config = dict(
    n_layer=9,
    d_model=160,
    n_head=2,
    n_kv_head=2,
    head_dim=64,
    d_mlp=448,
    vocab_size=2048,
    activation='swiglu',
    norm='rmsnorm',
    norm_place='pre',
    norm_eps=1e-05,
    positions='rope',
    rope_base=500000.0,
    rope_fraction=0.75,
    qk_norm=False,
    attn_scale=0.125,
    bias='qkv',
    tie_embeddings=False,
    parallel_block=False,
    init='normal',
    init_std_qkv=0.062,
    init_std_o=0.0,
    init_std_up=0.062,
    init_std_down=0.0,
    optimizer='muon_variant',
    lr=0.00602,
    beta1=0.93,
    weight_decay=0.048,
    lr_head=0.00342,
    warmup_steps=200,
    schedule='wsd',
    decay_fraction=0.68,
    decay_shape='linear',
    final_lr_fraction=0.1,
    batch_tokens=16384,
    seq_len=512,
    doc_mask=False,
    z_loss=1e-05,
    train_tokens=123600000,
    steps=7544,
    dataset='wikipedia_en',
)
Each number is 128 + 32 x the weight over its row's rms, rounded and kept within 0 to 255. Layers, rows and columns count from 0. Numbers have three digits each. The size before them is the row's rms in percent of the matrix's.

# layer 2 attention output, 160x128, rms 0.105, rows 109-151, columns 64-127
110:115143097130139149184075153154127118123135155113108139135136129075106107105068177107053160098108089134131103127139100116166154128144137148109134078105157169169130120091121117181133096142099159
098:180141156119068098126148113072123179109126135132183104147205180097062133077136155176134103083147087173168141095137165132150069142158125174146129060085072126128123098135093136137126113159063144
100:092151082135095148129108155153087171138135167125123091139121097076078138118041103151172173120087137191058077098077173086103170112126092131192160094164156166160108093157076119129072116123091125
106:124107143214100126213121159159175156139133127150134111113171179128120115099058112092141119132098120114076145118156137134162112082148150117125114195124190113112160100103146144131190134123170135
101:101087054123123106107098168145115131150165107103090120117110148138133180060134099150112078098141133116165118174138199132167094085151104144149090205134172137048115142141181091096115181118138156
111:150127130151132057144074094105143159165101139114119103175027103104150123128083193119126093136101151141147113063118146133129115138131133132104148128168173196129120097116164139147136130160127195
086:118101092156156053122165125059154094113104130122170161135123129134160114114110109122102169138106115187148161136219150092088113126090129128071089128097155159124133112137072143155137094202111127
095:105072140169042135137219145113194132187092157159163109125130111089125135058084138120190074117098110120061152156114115153084174079106145150099096096068127129132176117085212164129135173152149093
107:094135119109144198103095158067149096129112137147188101077113179123127138097089153139104129183176138063157143158155154101179090156123082176158155088107141209089161119118141117181210178146061100
100:138144095146097092158153140130073181204164148139155195149155095086149168124080106129137164139084089136127135104141175101175172103060152121164103129108138061105173138079099138160108162116116139
097:090162182151180137108109164170157126124105156156120144124157130104179135149148131156108147171136118119136098072086147097071148185076147103189149132152162123152143155070159130185097079125150124
115:136132108124156136148127128086187111115135098166138174176139095134146166095127084134141117140087151147126177159156168166093072114183129109128130103165161121155103118094150124152126017168184149
098:155140063149153100134160125126051126191135074131097118086093070110109109154160094111042131086088115139085136152098118118116139116130098152042149132166116111139171126139162077162162154077102179
095:150117114141105158147166062162132160141121074191110151147122147125122121065109167116189101088079126210151166180116037119137140161173106127059162149121137107163191170105135107162120139103162115
102:101215150127101154105176130136145149171144095111123147157095091174182068121158172193153061138114200122114120088170113125199108065059106118099120119135102128120162099105149135094084166205145127
107:139097064076121175150092175137186149090148163122131095135081150124082176095204121107144129122141123122123177159164126123132070123126039129090063081128208143111150088137122131178146113154158175
100:167090095088159141129114162116099140181137140151187125130116136112118150153146127146158093071099094076071161100120101170116143151166092084142079128126122143091167101050062175134117182112133154
090:155090145099205143145101122171135147128085080149077173166070147111106187151133129174162167142087127146123155152164131163176091173089097174143174131162116054072101131136111174110127091122164159
093:129173112122080091110192147102128168074125073092123125136124112116084162101191117160131111164172131110110108162140186125094152074145153095160218100124183152132069144069147108083108157139083097
105:151159162178141168109163121161167083151095132125121083120196157079101131163180177132076157150098060175124115101129061061120144153134081123134112143125097098045153079097114132069091117141138108
100:067107132117131150161115102123071116166153096102186158154190077166129092077084155146137190115138048101116091123102170193096130118166188152115153156152164138163114107117116105105094091180117163
100:177112127143114119052153089129126138188125096116167173125184133159090110191187133042084121170149104160144134136149121117152139110074099111147100117101144088111145192166151146148117108177135108
100:104065128144158117079170107219104082162154089136123092188082099136153108079160115152069125093174094138164205102080178125111138110149097084149105126154156088123095098127152202136115144150145142
098:162107166134104079140148080067091101167134084157102140146046165124119133106162163117155109089154166166119097146109128172114157089154107132152163090186102181094105161095117124098113087112174102
107:132150071119161127111112152095120067103116145081175108156090124129165128116176139147157154149121133133118088186133156146017149140164074132155185196149108123081168140138134139120112119174089163
092:161169168128198132173089116148193116132146199091154146126183145094077145121067174129098147175130156140139133141101117150124170081127154108131134062164116145126091136099131107186124132149165095
097:156060132098109108113137181172086110151170179147102126151197116186091107121186137095080082156128108109148110140131099127181059136116115149101114117111147126150148155097085155142096166115092146
093:176120134097114113145174113145166088122141111140091095080119135089175171120152189106114112123106124144150128067118199091122158111127141169163073062151082165133112130040149157096129131123097133
102:119091163165154161137148058187151147163119205192084128110140160161148087130174113104123159111086123145129105202130131152180128079105153151163173140148132167085032103151128110136122138143157101
104:129223150168070117134134117087135093135119193133126112088165127142137089159116145144155117142137129162165131094127096152155109158122146167117063086125159125137099092101143132102162116142182099
096:119138120078118142090081151089070154153119200198073078079158135140154134161169141176116100078057107096105115049117092134143179119161178101116144151145164099127148182099170171181153089133146184
103:137148185137181144087097156151097105176130170080128128114168127124124122160144193102135137117119138079129190107170198150142051094140126133190122136113066160134146102094177150095111173128117166
098:079116124141136114230134119107141111109041103100112174133123144143149149144093181111172091144083159113128129109122118113092136080119178141142141085101181229113176136176127124104128138082156143
097:107084119056097162172127177150092079121223139141149122130149090179136198119209098101150106172128058180127125088146084161113137175143146109175130129174112134109155134136116176163103113179117118
097:177134156140098151154092141100151084148147125127118179130185175165068112100096155109146100206102118059163131092125148122088148175111119155031092124131155110146167181145150113085096049126071084
093:113092148126096182128099064103162100097172093133134086119159159178180119142130183082125152089103128072152147082152108242120146097083065126091132185078133094117093127102122137124091142081160145
099:124120051147179097180213115176142161074133104151111106167151138202098143127140106170120182091127145115078044142145107040151143116118162137107112142100105121143156092176185142117080143152185142
099:100115124175084069141127213087131141109142086136145072119199115096067118127098136139110151110162133132122163108127089153097132120123172095144132148148155101165129146196155207142143110169141105
110:149168192065145074134149137067139118110155091108142121160150106131131140094095178145135154120152094198209146153164118166111114220116123158107174107104134159058090132136131201104138101142087176
098:138142101122113126117123148116165109156112147144102124057129164108082096095122224091086118102121181157109095083139118170100100070127163147091069128163163097134139080062146161151182158112116141
091:116119186167125105069107108157099125108110060172152136103132082129096085156123085141137054134206135118170119132086129163137125157067154087096156103122076112170125146114110130176096186077145154
092:152125052067154112133127142089060107170173105120142136138192149169102088138118114108177106193117101179190209196170143077118125108087097160095070176131095098145161115092156100080116168163133105
103:162093129140167225139130135114105128174158129110132148099111113108171117173113158132165141124203133186125146160095131098112162125155117121174103069093105123131157104093150199094138161153130160